Weights of a small transformer language model.
Size: 17 layers, width 384, 12 heads of 32, MLP 512 GeGLU, vocabulary 32000, 32.4M parameters.
Architecture: RMSNorm before and after each block, rotary positions, no biases in attention or MLP, tied embeddings.
Training: a variant of SOAP for these matrices, 499M tokens, 2107 steps.
Each number is 500 + 25 x the weight over its row's rms, rounded and kept within 0 to 999. Layers, rows and columns count from 0. Numbers have three digits each. The size before them is the row's rms in percent of the matrix's.

# layer 4 MLP down (transposed), 512x384, rms 0.0567, rows 269-405, columns 352-383
101:477513504486463494505495536496482538488501524486545475524510488500502507502524528525507457508456
098:455521461503521520491504529503532519500514526480532476523476496550506505544499500504512512450470
102:558503518466502520483495499495510525514490516438475482501495475483485499457458534493505509551490
097:461534486509491492502533502521478521526507510504503538516495465499541528492517485487493518443515
102:462471467505502492457469482523486511498503497523544523521471500516484497484460537531483549478496
102:482498502545535519443474480505526541496494462503488552521498515481482516512509510508494441459504
106:521466521466540501468535528503465508486461505522484497471506461466489493527524491538477500487498
106:495485485513491512484458458505509523491518469451541489508485514517486500533486493510497472492511
102:466523511538475468494513491482552500469503544462508480521529557550492475506492532498487483542503
111:539514503512519500506473505497503488537531458495478527499504463458490487526495464479487486481528
111:482508480528510501496481449480497488500526474539489458522527500484511512512500497514476529474485
092:524530538500494500521504524514491505470485487539483527442482523522496491543526479486513464504500
112:549502431479480487510519513507506473500475486496525467476519509478517508500509497503502505512472
095:480460545500467483519455494504476513475497500494489516499505477482525514528510497505550483506526
100:474515497490530506503493492482459471510514483513486503453495517508487464487502467491508486484443
113:528478487526471499529497479525462500498474526484522502479503481495535512492500501541479518549516
092:503539498492499497484505514477483477473497497521504492540485472469484500500528512521515497509472
092:533463499468517504488504479475517487502502490517493520495468497513471513516493522495559527477484
096:512478531514514504458498511527503494523528490462454462488498504486535557506452515524471485519479
099:469515514513474492495470443501498484483535526521538521496493506524524488466480491540503478504495
098:516487451481494479499475499474506507506515546557529468486498514501469508500527443485523508495453
095:494509507485537491496500479484484498475487493459539495501485487524460502503483506476525502511554
097:494484497514494496497472526519547510511482499508489442507494530500487526497503497487492507516456
093:537482527495520493505520496495498518535509473480473514498448497486493506554492541491504483502480
102:479509489507477512502510496517518477498492504504535506492482510474482551508514511512509488487493
103:518480476487472489531513493440501457509531489490525485455526473471445527495500475477472483551517
095:512499504510462500503500497498495466519493499506468485492516514477484507461516495516496529482476
086:490531508541516482450496516512490492484490528523572546504515491502485514537472493495487523540528
103:487489518484507494465515502522539465465508561533559505479531513468522506496524485478490487470506
097:530490483502499551512504450515484508479524520468509502518525458493501501486511503496521483508493
103:464531488499545511478509493475549543516540546523520473517519510501515491482507491519497502485492
102:500499512555514489481504532481545520457488520522529521497496520521467477499455453466458482520454
103:484509526489480508513483542514517459486499528495522519518500519497507480498442536515540492497528
098:529456447528481504490514510502472471500494503509501505478493521450516477534448478511523515471469
100:520490478513493474495516506496507496505522537506494505478513499473511480465540506496536486473507
106:530508511523486513468528520490483525501502503501497474508505493515507468526485511487501533529527
098:496488498487476487467500540486487526520422515525468490514513521498483487526518538472488476498501
082:515476492494513495504488512521541507475508512445513514470465475467489509503482499517478501490503
100:533470482514502519468514533510525521505518535459466514541525440474511498507504503492460473515440
103:488515520487492511542517507507460508507492487497471488513497487496526497469517514510501502478501
088:502455473500526443486514546508466515487482502549498505532483510509509501488554486520467509508481
090:483486486518515513503501495473510484537528522500489508466504486526483502494507499515496501493479
104:509532520476489481514506451506511509518515470494494504499521531517559514474490497520455482526588
088:516535501495487500523508539502523498508447485474497449481519472505494467444423502499499487471499
091:485475419482453513470509533491499498500507463506465478516510514497515463495548543537539577466481
103:540484530528505476486468499502494522528550476516491510481489464490495541521491497511567499491499
100:517477512491520511523452476538509504496545487499489473530500492493501515517543489491526515483480
100:458462482535504470525521498499522458524488465475499503491468482519529511520498515459472515482543
109:482529488501511469500503475480508468501485457527482551474491497548477501516498511484518559510484
089:484499515527509487494520533497501470483528481515502543494492477490477490494562507485523511477502
098:533466498497507530477497523490528459502484489517504502533459495451491481487541546482516493487486
100:479502497510467505520505510494493491484519487498482487493473515515515514510530519474509472492498
102:538473467516504510497478516483494505467516480523514494481516449547517493467483465547491465481474
099:497444483492493485497514527517515524491535468487492434531490486477500547458450462507474516533490
113:492519476522495541505476550474507517481492559556505492496551483495475476499498476521493508459491
084:493509502465496489511489500502530500493470498459477471512464515524485469466522478504508515508455
095:528513490458515496506493479508486471551510484504504474533515481479507490559539497498512509474524
099:464514459503503484521536490521500518479511497509521487502524506491494492460509478498513476516507
106:495540539477490462553520477511530497474503493520521503490494529488556466521478517505485447504529
091:509524491473535514521488497472526482535460538520477459498542464494473479521480493544497466539457
094:502498481549481498514491520487543506463478505507521515490501538501453507469485502510491498510463
108:510524515514467529508502477501492475521506476484494475507500487472522509445482484472504507514469
088:469486509478543481430490483518479522490501522541487460518500506475461478452518556505470484570504
083:502444534479522483470497471491492533485528455500487494446480487478497489506507520512499501478499
105:487523552507513501487504497511503505505481517478570539464505505479546523530497548506474502525513
093:474475466519484506469511489449483555525498528516513578472516500484488474552499462533483549528463
107:480499466470477520523550467446505510526499496478540485534489477511473477510474490527511526561540
104:517488538497460462540523502468507472532523497513492451515502510464529525513496489488500504487468
100:487529469495519527527477522526506488507471474540477483466505505527501515501440483475550486461543
099:511488502480504476552504481478479508498523497487457491488450496494495489504447482515496476457486
103:504525487463448518539548459518538476484553516491480479479478488491514537525535487486534521533496
093:516506501499472488453486491498520503523507473513491514479438518506480517502489454511487530475538
095:550467482509517503482477507485513499469507500523549472515507492462494508517471543485513533500519
117:533533492456512501531517532496531486525498493470509458517484525516553497504516479484522492479445
113:511457541533547497492481495539510506469547503497489519529515492501542487465529525529545541471472
105:459512525523497519518523479511495451522471517496506485525520508504469516553508542495485501542471
125:493447500489479521498522488563547498517553499449518514522495510469459542538471477481516461514477
097:493470506476492480427442499492470496481499514505491523511499515527512520496497508447521555470471
107:526504461477527519479500484515531506516518515528436496481527485501484480495509550474469488479485
102:521460519491520476506474498540544466494495515489467529487517501548527496472504472458514482501529
093:509502481537461512498481481498512459521529459471520507513500508508502504531493465448572479530500
103:558523482491486468483529481525515492550555512487496484536493515473484515489516472549479434504502
092:464507493509480480545455512499487512509491495515489526488504459566544509484498491521527498486491
094:523452541474505537498494490518469510501571490514476490489498503548547508495535535513490519505502
099:521513553541509497476472488498514504478484528501489499511498518511541544540453527506520480525473
095:466505507475462493496508511477502472520518455542481490532493450514440501532460486504499518538454
112:504489518524499478516489486511450511500518516522475510503454530509477514520543537469523515529493
099:471491485528517483510493531489531497566497503513472444514490501513502481491540463456520482493522
098:467496524506514509517540465520459503498491522519506525501507523539516498505466502489416479523535
100:508484569485522485465490469475502488502454493541502492478502493472471513522459518482530511500493
090:493488529491495486519493506493503498507478494520522486476492498442501527531508503498492523479496
099:462498473479527482503555532561444485534459507470488502504522459500494523504503507514507503519461
110:499499532494490463541504488488471508465537511541493485519501515485498525527515449492439470516536
105:473477516472484507460511485510470478498493497501474544533469546468477508492515474475523523477499
106:493486513474487530482493509535490524506502555489493450530496476494499490480496553477480507570507
098:458529535527539468494479514464491474518498507520526515465478504548478526486460479493484491521494
106:469486464498424483483494555506527505491527504488471466552481517469484476490477514520524530490532
102:489486518468525510526508448503499523475469519535527495482495481517500530524485515477433519494487
111:452484537508462491470517484493492469492448487481518517506442530532548504475476516467481526484460
101:485484546485514484469499489540446509540529491467560505504472468489517538521485501442510537506474
091:466476518487493476473512506562491472479494490507548464515462480504498491526476524483483461497492
107:486541466480524455515547519489507471509487515504527488448490530488501492513436478528494507534523
100:455534526483470497474533484509525527531516498484520503529528514499496488517530520496530513507551
101:492505529516532483493487512497531474495501524501520507506474494470553490490503530490534460537475
100:463510490552509478479569485527548527496539540477490480493548474520529516537496485503498468487463
111:490531491471516476555512508467516519498452509487525494499518479482557481524509458518505485485497
105:506488511503513489498517466516491491529532500446480500488477538462487508514516494479470494508532
099:504514476514469485561483439527531500495538507489513482473503504484507490497505497486501498497532
092:502520475515465438504519513491493494504497473514491517526500524486558478480484475467476493536526
097:477477497529526481523506486488485529490490516517501546473464489526489469514521469518488563507470
108:489477516478474477513499501538536504504471497503557526505489468515499464459509522504456512516475
089:508529508510516531465534499451491505485482487544514499502504508481505490487453501457532466555484
103:509493564479480524521516478465518527506514502526511480445499507522511466518511571535437454524496
087:508532483483505521516456493517556503520489488475475451517475469529457493439479481509469522537458
104:471498442469511469473535530454460516527455503516524545506482523506459476489469503490498548525531
104:532498514521498486456490463501524493514489448510525524499479486523482461535493470521574483497460
093:507504517491518513517534494485470490508489537477504511521515503471534496505515532494493496441503
099:534542471508534465469530483522487505484505521558512494492519486513490512530517496523501510522538
100:459489420518522486441510482495510505482497515541510501484481484490520517485503502498494524501497
097:490522517489501470548536533493462487494459517472500506492517500524499499497437490519519463494494
098:493472538496524497520473545543532537511493505472486467492524490539493525519478482497513505494466
096:493449482489470495496509518487459482488517493523513541478519555504511464465504477466538506494494
092:533489488483533491477458501484509526504480479490525498470488514542475505516519514500508493460495
092:484497503480513490505506519523522493512510474535453466490516504471473511487469480479501490510514
094:472505514513522549514473523476504472513435516498536466559514510494482462500492516513488501477449
105:474496479509518520489480528477501527484516513490522498467480501512508512534448511486494519468539
107:486485507503507494467478488497492510509477531528477471520539523521461481524528531485472461493528
109:514531531459494504490493495459521508521487527510521529452445451527507541519528520518490500412486
088:475483504533478532533453511506466490501508512545541542467527498493520483498464491483514512506555
103:510512546507536524534504526472487472475537484493512492531522534519462501468490483537490495521488
096:455501527496520518453495487483541486503485505450529541508513501511499531510532544522518505504482
103:506514497510474458484501487501445476533513489453522447555473499498521514500511466505501573492514
101:469543518490465495516543462475515543504504489469450487500487517484478504539543485471469526501484
095:487465525512503501464486523519502511501441511510503509461520457534495505504504522512525595519541
099:512506487495522511480502499574500501486476487494505452487472502502485519487551483463495523532499
099:479479519491521501440509440507425482529501477517534513498484489478542476522460504493510474525510
112:513555518533506462502496568524472469475476521523502532462493447505480465485470483528513470482480
# layer 4 MLP gate, 512x384, rms 0.0739, rows 270-406, columns 352-383
085:533499500503520452490506509486470525467486427530485591489467509481509483458476506519492500503476
103:487509524516571488480501495469483519523513465515486500467463490522480504507479473519471505457493
083:507474512519519516468461538540465499470501550503509464523467530500457501514492502544520496509499
084:480439468484534493484476503531511486477526494510481513451497468497566520498479494499509543561573
103:481476481509531531488514492504554493481494461504498527504528502516482536472506482490524533494469
100:490476510529444548492501509488507516459478516494517444485507525458512460529485471465492527508564
100:529503518506513522524471518473501500509531495458513542519468511550451494532482511456481456507439
105:541489510487483545549491485449482499482520527510551487521488496501486481490474502494476550463491
101:523490506499453484509460519504450496476498478476509479442492502520499518501506530493553523492506
100:478462495505521515504480542487506473536545509487520502503474514531549542561464522494487539517519
105:533540431494485486538533547486517506500502466558528492476469512544509497543488453532445482499502
097:473501485448502479525495478533502476528471461504478485508518546508538515517520473538491494500519
102:486435538524473510520471483520513484477509480468472498499512492501529486499492525488512515501510
096:515485472510508521483473474472523512528467535485537497529517531498528523515481499533517490480514
098:502526519474531486503483501485517501507494451504473484515516478511461517489493464474486501488471
106:486516505490503447492481499489492473500498484489502497534499485473469493491523507505481521511506
105:526528517526516491499504508524497477493520506515496530514488471523488508504501478525489531497478
099:539456465483499478497504528539484422476499457522530481519501475507474527474499483487526540489492
082:581488505501494480501469499555448524456528476496480524458448510501523483513463474536501472547523
109:479469515485523490477475484505524448494528549505532487498467504484487505488493478505549534496465
088:507507500515497470500505487465531463466487512509522490478480496515475482452487497518488456484502
109:507530489504459512493523518452473539490501443460499593537483514534527519443511476489497515493523
103:553504505516514530510523510490514491511505481473478507483487495511477477546508520518511453472455
093:543551522504506531512508540486485479490457527486518481491468499514493498474454527518483455515514
099:501496511483513496527531547469493483459508428486509487434510494457489474503507508524471490508481
113:496506538501486512511488491511499464493511539506450480466515499511510488473514449491525495498541
100:536492523516517507494489523513478468483502497546519549469501545466500495487483519488505516535509
097:472484467515469530470503493537529493491517550574554524513492519470533538503530496516491482485525
098:501473538533490512517473468517508439504491567515487476530495502513498500468496533500512504516469
104:530507480462472502488428462475474478518491546503517471451493495506493516495496480433497452498471
107:489484533497506484474503487501478529523486532530453516525482461485537466511468530479521523510523
107:500492495494498488464498478484482494485464504523498498461499501490500501513526473496510489478523
099:520516492502523491553497482512477479516512526567485532485503485513516474489525453506481497513529
102:469513492513530507530493531466525471528471469505501483561524507517507463501501431510471477522514
104:456489480520526494504462512522496492490492503491503510458492527507506500461516471546531492496515
094:500465498508536545531450472483511499445563463532493502511495483489479487438502447491507498490519
104:473516463453529490496493502467466504508467475567478506479498494542491519481530497472514521557509
088:500474456468509468515455491483482511514527542477481503498471481532524524520504483520504502535487
089:500542490547493496508481497553535463510518481519540480488450537472500467482536508505471467524508
092:501479517505536474496487511511485494495472477516504515474473514478494509511493470484503500503480
104:503494510530477521510422508513479427523513539514498482468495489483484515534473476475483505505526
100:478497479472537465467498512537466446479536525517516511514509499498485451498450531481540499469467
089:490511482495542502499514503457513457514485505454498455488525481496535478489529516467543537545500
093:525471522460501504511500488487534489489490527535498513485455517485499524462507472498480488503563
107:434502527538517489521527467511490479467484490494491525519488497523508496479481472517449534473516
099:471535525508468477522519524456504503472487527505466457512491497514515522483475524509487480494496
090:499484538493512496504496531500504492516488483498526506472537540500493482505502517497482508515504
106:493508532500510474473513511479487457498492456543501521483531528521485526491535508514540568502506
096:531489483500522518493505496496497491493573485475500473483503527484486522508515515523476474520512
106:501489481519485514429456483508493462471480532517501514478485496463514454470487504521486475477479
106:492476477508577499498493506521512499516528537506472457497502484491494514472429534523510501531468
101:491523533462506450536549488529498498507505536507467526493547514471502456501509512488520503526482
094:493465471499459485515501517526471531467530495507506489496522517504544538503447479495479505519483
105:537480501467495518505524476512536500493500507487484524539508488467477553484520510583528487517485
098:485467574537522499548479503501521475508523472490469466497475523508499495497477496487497500497474
089:476495498520465531496513517483498468488508508489491490557504490475541508487542495444508464477517
105:520499500496497496554521511484515497453483512465458502499486508521514464530445478469495489493442
104:494446541513506472432506487504493507527500490478458507509497481517472505506483480472479485532515
105:489500498485498484473477481498528506505477476449485466479498480548483498534480486469491476521467
101:529494528461506488482520485498447485544493459536511499480517506502526469545494496524489472498551
106:515498502468548475523511495525466501472490499505505504473540514466505546544504497509518496529480
102:494502485471548498450470484493506492509481545566516471487538472468500470470496529492486494559525
102:496512471524512490493477507528505494524480494500502522507493537522486533494513516540476521527488
098:519504500492479497465497499508513503522522512486479452497458502521462482498507490523508553497471
097:477464524515505478479494504567477447511514490499497471496504465475502542493483518542496450486525
096:520493542486572511482463503518517471512497507508462532474526491485500516482460538509495482514481
104:487492549506443477542519496523545487514515468482565476512529493480496487510487473510466508488490
102:506489511506511511478499457487529490486482512488511500459529482506484535483443492464519477517491
100:482509380444521498509494492534534506488501496508515515505484476499490523489509510518534500511501
103:524562476491470501514485471499542516478535512528488490510501492488514513543505468511480543578499
093:483512504505506501510517513491485517472504456495481522541478495512510500514521487497477521501477
105:522515515540514548550523502527522447477489549529481509532507477488510474476457523509528496491459
099:521517503442498482506490505497502449467513513456494497534510523512505504460526495470497448499515
106:450490542495491519491454500437491478537471514501465491494491501487457492482463470474534452523488
107:507475451484481502501446506488484535473494518515508489470479456517530488455508455499495469455531
111:504525516512497497510485517469483502505493524520531482489458463507500523473481495455502493494430
083:523555478511507517531496488539550435487538498510505451474486502447520479524500488482502470485495
111:489494483536475493505494492497509497460554520514524546488480543480500505533470515529494518530535
096:480546487489490497470488501471485449462513477510470526495485512521491509517560519509518551496500
101:530492432491489508499465475447518482504507501505500478503466543506512497517512460479532461522532
097:568523475522481514513534478537492510507548526484491460517496491515480519489503499539439473502527
104:479507468520456476517439484536500511476526502473500481492489436548527490492533502527533522508474
108:497493491483523499471474479521495476478564474507516502490526528498524533510560525535460528493468
090:502486489488491503460456468478505512511516534543489492498548495514521513515497529505502484489522
089:527475529531477497525498529507524488492526439511449487542529489479493461478474463458515493493481
103:482492491497502497507504499527492480514451526528514489452524478499507528506491470508476524495489
090:508498494485494487570509507550533479488497483483480510555498480442513529523513553505554504475471
092:462518529510516503503521528480544474482440511484502499483452527486514465493523534518493499492512
089:495552460514516457478484508499484462475532496502540511522486498465490526516479471561487506497523
104:467485493530500510498464486521485472527529483551481504504521477531466532483476542533518483530533
103:475479523516532509516533528492481501534497496458497487522502464485469511495480522480537464493499
105:498493496500462513472524529537545474532501495542493509507494491549477462512528514420510517524472
100:509493503471462480514481455506469470463477504500524508525482539472428451523516470488510473487486
104:523493536462524508492529497547476489514478534470534478503508501491508517516487553512503522516469
095:469492515494491466522526506457458507474485456491493485455558501525522518511483488525503509509496
104:520544495505496479522508526547518534533486484519456521514508481477487499492458488501498539518505
096:503545478481485477551502454483473446496518484542492525511505452464461480489492529442472493472479
102:484520466484545496519488507572540501494554490532496494521548431501453516540503450505506495487496
084:510476513464501516511531519528524440474540471485519485503512486519498476517496513517532475557499
104:554501503523499511533475522453475499493476467536470524482530513492477508476488471474471490463458
100:531491514493559493497513479512521514528547485509496499502481508514460484522553522476536493508513
096:452492517471482529481530520504512533486523503476524494489471498473478475503530502492528506486509
099:502493484521485471512481487475454500502488500514539481461503515537505491508519527509559511535506
087:508503506518518471460478514510528484488526514447520509462499452548538483491522497528491472444491
112:494508458509521503524527494506515509534500489526505522494520475523546460530521535513487480551462
107:520547484462485504492541493495490472496526523547547528513476468515528504492505474574519479534484
100:479481461501504507445524460461472519470505492540503554531519516494482545435531544499524490491492
098:513455541501503492540519516497476528520552499520513530484522491473524501477505539505482511522450
098:514494521513493531555511510525471508488472518487481510516476507506453488539479494524534513473519
105:486501483552522555501501499477504486485506518489489541530507494506486497470457484528520490509522
097:459484512481486522484449498485502536475454522492492465497480481511462487484479463443489470512481
105:465535493522507494479486502505470451500446503513531515508535500511468500491466468466497532530498
099:479475502461511498537528531495508501490499477502491529464513515463494467526543463525493504481499
104:509485604510487540511448470535499498497529508491485442506550484500518538532535484502519493474475
103:533536508468481502500448537480461541509506519491494482521508476502514523488533538457462545506549
087:512454504490478494514476512536507484485484556512516489536485561547486486481518511535504514485537
107:469493497539516535476433474474495548497494483482470426529517457495499468516501511472502496475482
104:496503548470463517535485491468467497497512494472500476532491464489473496480503470548509488484517
101:497518580508483504497559509561495498515481502486473526493526498515498481503482445464529502469501
102:521546574499530489491497512512480480481478532481511505440480520517458530549528509557502510489468
099:517521526530492511575461486498493493491467545470478494510514503470494520525505503501540435482511
100:538502442488502488502497508513537484455521490465505517545517497507476500502494512485485497490477
095:509506466515500499528509533541517501498513479561494485472530494473506502495494503498464500476510
098:461488507514497496467536531518461509492510483489489558470487477491524461500452497454477546524506
087:458499488529487461507515524467534517509512527459539515496495524502468498528491512470492498531491
110:431494492497527497488495481512463487469507533503501493473484494503513469509483471492472529531503
104:514493499548485509536469478528526485499532438480503468503458492523521492505481457450499491502495
100:515476517492486464503493445518527470519498472436481480525498502517518478492504465512523509496504
083:516487497458491497521508545461474485518504494472490448529550505524429509485505480539520495557477
101:551488433483548504525472529499491527533525499551461494484472465456527511485482496487481489521499
103:524486543525475452485486494504489517469474487458490434520493515459549491547487489461536556477512
091:515488561438483506500510491497491544516534517469488508476528509472530480533505507528560491529500
084:457532504519525503476505485508501489484494517543506482477512446486478504473497458558482518526524
091:496552520503538505504484530498476504489494466483481516507502529453548484449476518492467499470485
106:487532464534503504494529516464521509519524529500537542511492507502493539499505486515503499474472
098:509439502489494532506523474470509513496508474518478471525501536486508515500474515546503503460543
100:523525493471559500464514511477525477485502505479536490486476470532521461510511516490498543502503
# layer 4 MLP up, 512x384, rms 0.0784, rows 270-406, columns 352-383
112:512493546513491491501504471486469493502495487523489506450501499471508503478499478526479507517539
109:462506533502509499495512523538476530509509433522483509472514508524535508499507476508471531493475
117:510442511506512504496434479474515489478513501465491486484515533489475451482472486507493465518483
113:536501522458536493523548519474538518477522515450470494510515500470515518473527500496507435526515
099:513467513474491491547515521480507502514521525520513488490487455516504500496466496508505541498490
098:504494557495493508522386481488524514514525536466509484479516507501514500530493467473515536504509
099:496508466498522480508556527490519473485505529534458494508494496506504479491513458489479507479490
095:532489505490519501557447504482503478506475470473524487492469482477537471477557553511502460529525
102:451451478503479480456534500482451521495506476495546467527521532529494457497495516511501555487458
097:553452506497518511494477515538501503471443514481506527491506504474468473479515513523541471446500
106:507490506521482517483500475485502487502524487424542487524491476504471518473461538476508528513479
095:539504519485494493510508533478527524471518519518499500498533466486477502499529516480524508512489
102:477526516494529528512537558492537487516486481511493473508507527516463479493478507490445489491470
086:455525468502483505453477503471487508510466514489540467513530528524514493525506522511505458479502
101:519514524501507529515535504496499470486473492482498481515529469499506489520501538516490520508503
097:523537493531504533510524474511496561539492511514496516485511526496524513510531524478507493487492
098:468569520524480481501476488520499478487510506474455490495496506477503499523514463520492509467516
099:477560485479499488461522482540478491509448508498522518485515494475540499530530495501529525481465
108:551499493483522518500492509509529520517532472464458499493502492488498512499515524481501507502531
099:507516498521494505523526496509468506485460436499458528495510496495492510494496490499511502514534
102:488509465535459497496483510492500535513518478527500485518518511474538479510493490506495503484427
100:507550459514506513530491492470524502474536494488490472479478461473507479470480449522491511521528
087:497502504475494502497472505510527517493496540506493467547496509468554525447486489509471488526524
093:519549517494514471499490518491485498505480497484452498480496449489460517502475490492506518507503
101:493516488479496470487495492509517510494504499447496488495499534514523476509527498509536521475473
097:469510488483497476445477495529500525502515472511557524493469462475514489498496530465493485479509
094:512489475490521535525509482463495456528512484449464499470492500501532494443510481520528474483474
090:540501498478523507497467467440494506499559506433474473524514475531503474498509497481493513549487
101:497525491473464477476471563476523483517465441508481484498503492523476470520511521518491503452485
105:490520519502475503514532466521500495502505467528456492430420512506477510484506474528523528520498
095:500509501493473497489472454501503507515503477491513501517482495513537481538527515549538539499497
096:533531512529523463514509485539495521486524445496502473454508476528468523500509453511459506506485
104:490513524469500480502500480503499497510515483514507520498496476531471531478521531471456482500519
100:534460536496487498492457488530532522511493543537500467497476492513506513503466488502489499552461
100:471449532488520507513517472526539443481529495511515528483492489476472485515494503499504549471495
105:496504530508522521509502462470509511503551508472495496520497475504536508497469484493543480497515
092:497508490487533502491480499480502473518471507526488508478489508520509525545523510474506478504488
108:468518543501539490546539469474493457505479493569491519478485533501497489520506498511499522481550
104:469497506528500500471487498488529479472491509514515506474506483510518470558474481500533525479470
106:522545501473454521521508453484533478521487492442513516485507495480481489514498496514550499508513
102:511486485487526496513494460511455523452504523467492526525513475506493488489522495539494547494493
095:501517495484528531503435522512509491470498556516513514463478500504532400478510503450554462484461
103:499478483495503510485454494496478502479509490505524522511485526512491510574572507512502524530496
117:504508580493535507507454476522504492513498544510524512524476509499474520515484502498474457531525
098:468475545507508507548501522477512486478516474505467523470520488498482458475497467516479520475491
102:508553453500470486501538508495550514506457505520540543472479495500480480490489468491497486525553
106:528512535489505513446475516506475533481474511513475477502484497494448506483534494519501520501461
093:504443470492527484506491488419490521486501513485508479538494512492502492452498500504484495496461
097:548514488501485511531474496507492502531484544496488510477518508506480491481474518511475483517479
102:537478489480522517548519529536466519532481491464495472551542529491475544564513476498532501514494
102:479525542465526499492484498524532490476481480510511508510529513481540444495526479589485506520508
101:425493505479498456561513504480492488503527519487490484531497505469493507505513544510500547466524
090:472532499483507550500502472488515485534463529511545466522478482516479462507524502513509505497507
108:544503510464521516492531481491509475511513521539476519541480487499464512459516494547496480532544
100:530513460530501504487546462504495498525510496537551557491481493507515528509494523452504519502516
105:478490524495465504544483523457527524492518506495500489495474502484466512460478506509483503525468
098:498531539492480497481475468490502522473507490536466480483516466537489451547486503510483513464478
110:498480476529526518481503513498496504493497523544474441546508472474498496459520482518500550506485
099:511509500489477507514509523516485508494460505500542529485498552485484533517533500490487522545521
096:466477527464547488529531485438559446533523484525499504502503474474482477495508501483521476477505
094:467508515493480520465507472517486491504515470513523473494503517491498476533516493537448516487496
102:498491527511470488539554512515461479490462466477478474533480538522475512507514540527520514470495
086:518529493496489467477486501510514479468521465518482522481495585508478502501539467506472486523477
088:509545535502481498481506527522500531537531522531517487454485521517465501524465503525493520526480
090:530496512506519498495464478530516463504508466529473482504504537542505524452508495458479501461529
101:492536494538511470510503510527468465492505519559494501462495460507535496505519504481479480456477
101:531478466489541508457493522549517506556465512512516491470489522455485494489489530496512521526519
099:519495496498462495500516473475471506505524519473518542513523511502503481508527504492484526479481
099:452539485508504487445490523518524480510477487562520520482532498494509493505571504493517507525503
100:446441526502504493531521474500479436523488503503514501503520523482483511487527511462518512434518
098:516534523500546515495451518488519468499524501476505481534521520503535492510494521468482460479503
104:458500519514509493507507529486490472522521500506502524480491507499505488522513474507482467466516
103:504488501553512525476484497500517525477511478482475466522517505472565474527483482514489545519449
094:437487552489512506495475492434466464512498479520492522504496493482476481494473476468530468501482
099:531519464450481509536468511502532494472519508518526511478472468477519461458485483537514472468523
121:494525484486492478469516511515524518495498463488493482511512532513474490489492491522494555522519
110:463534432495516506578573495521520501532498484520539490492494495473516487493485470537490423513523
106:515507511510525489532458496476502475492506506537497483493508543506507523481474528515542518471503
100:494507494513527508477525519496483515483506467487500480482471487463474511531511543542476534509489
093:485529511505532505496518533515454517483513528495487485524496464463486510494478564501491523474491
087:452465547457489491498462499480485466518517480537483520522507491507510473514478462467572476499490
101:532465533514544515496592508534519475487505505477498488521507540506431506473505517504449484519514
100:493489482505506469491518526459541493502479564504537495493492494516457506508490494468503473514473
104:506472484460472474529507541520497484501531483470487493473503478467471486469541482503486527488508
107:520463483532522496508507498514533535522491484460524504501510514515519480498521522529509477491506
095:462443527501518488488496524498499485476507511471499509435499501483512518476482516522510517513467
103:489534510499453516450493492490522522462529472524526535492507471477511494488474513523468537461465
100:511506492525471491506470506464542486493503498490508474495526486480453508485535513505565515511464
100:489526437502462487517530538513525504508487509480473491513495496522525490467523495484506522538501
099:476538516528519512454509543503468494471466522523461497504470509531492483500492487486523523540494
089:492468496469503464451518470523479505491528509496506523500486531540497489498509547513461515533497
103:538476549512499500518508485481523584448490518484516496464474455494503530514466498485502490497545
095:508517494513523508468492531492532507558503513518498518512541509507557547507481561531525520507494
086:481443514514487499514498495458483488485510470492466481523502517552484505501512531498512519490511
107:542500532493464519529493493502539526499485491495473475543551485480504482483492495535438516551507
099:491517489465551513532498454498500490546441480495510526483504480500546502532532472456488460521482
089:495494508542484457513501522515471537489572511527453514512546508488510502497509449508543500493509
102:495505503439511498490474514526527481480495509542508507518501478535457516507501470470525542481467
106:497514489514478506529501524466504509477488491510471499493501548530495495482503477494504497483520
102:495556485534491494515490494431526473511487492513469529491539509506499514495518454481512509454506
108:484531470551548504488491530507527514497509440484520481462503515480480501502514535505459492492490
078:546524509501510496491495464519508475506463450536498482516574496529549537507490529448491545493486
104:552517455499449489540478484486482524506522473499492476513512521543450520502509450488456532480534
110:546490517460504511514417513481462531536468485522501505497455523502445525467526525508531509528515
098:522470565500507486489491504452516536499524467470505500497471469518473546555486532467500498492494
101:482482490516555485485499446446552511528450490464487468527521498471506471476511507512531521488511
099:490468549494515507440471520472506472523475514501473490501513484531498494480523499502447490531494
100:483524504463511527508502487545461469540507516500520517519485486514500488547554472478497504475497
098:546484505532514522506482500520477498455518462460491519519471524493522518485502493499505448490545
110:513496503521525519506503479471518516511511511450446485513516500463509497503456487506491490530509
099:539511526507478467546449477512515505521507484485512537505474505542526517547485473519491517469527
100:482487460525487479487500507502483493484472495528461522489475538501503476460497449452515505498474
101:511467494501528494508500507466467507510534479489496542501542560479507460546490426468566493482522
091:492470579504494522529434526503484509532558518500490504491543485493487538530499501511503484522476
098:521473508486488470540482528518534475505494488506494511529510527487512526494512540473442487512458
100:536459467511514507479441508506512529487499513487504487504442482550479483487524442480465455515502
108:459488518530466532492461527475496491519480485458484466472522473470493540520520528484510500506476
103:517571533531495551488490522508495534468555479491516472523508447498457506472508456507491499474491
110:521475512549486521475424482531500542510518499533467468492471494468468545546547497518495557476496
095:530534452496490498493563461469489521491529506530495563502479489452522480484515521504491509521544
104:431524540509527486513484460484527477562482515505508484544514475507482524496502553511461503508491
102:484509485502488537528520508501506447513507496487477508495483501458546508520541489496491487548534
086:471497543510508515462468494425546540500481523484488506508471532533462488494497483524509478520519
100:513477444494440516500488447509483551521528468527486566456487552527459528509521502516530498504567
102:460456535510494517481527509528489503493459484525480509506489512500485509487541526513512491508492
109:501497512526526463523508525522484492515506459464489499522468511491514535517529464504516493493447
099:498525541512502501524494479518485475530488482512471530507451484508501485525482508531498492490444
096:472507485467541473487540499480504481450498488471463491476515504522488465457539486538510475507484
105:460505486524480495493533497494519497511487512480489486493483492461520518500502486496484488502531
103:535503466530491496506506501522486514487491480546491472525479474494495503500493461528454515505493
094:513496501470480484544512485486492447505503495514454553551508461535471510487522489562496502482503
101:510488500504519513480458510481479480532512516538506512493498494549513480466450498510519458505508
107:531501487514496523512462477466472524495530468434499503553512527468500495505504500500502424477470
097:492471517498479503562531496454497508514487493508526538512559487494511541506452509561494462487541
103:506550457517489496525480532499552495491470536513486513503472513500455543468564441483478517480510
109:503464466500499534484520501470537542489507469531506509492449517511516491484474485535505515442515
107:521482503522445504526478508471491516458473408487463515495481537519501486543451516495522510485445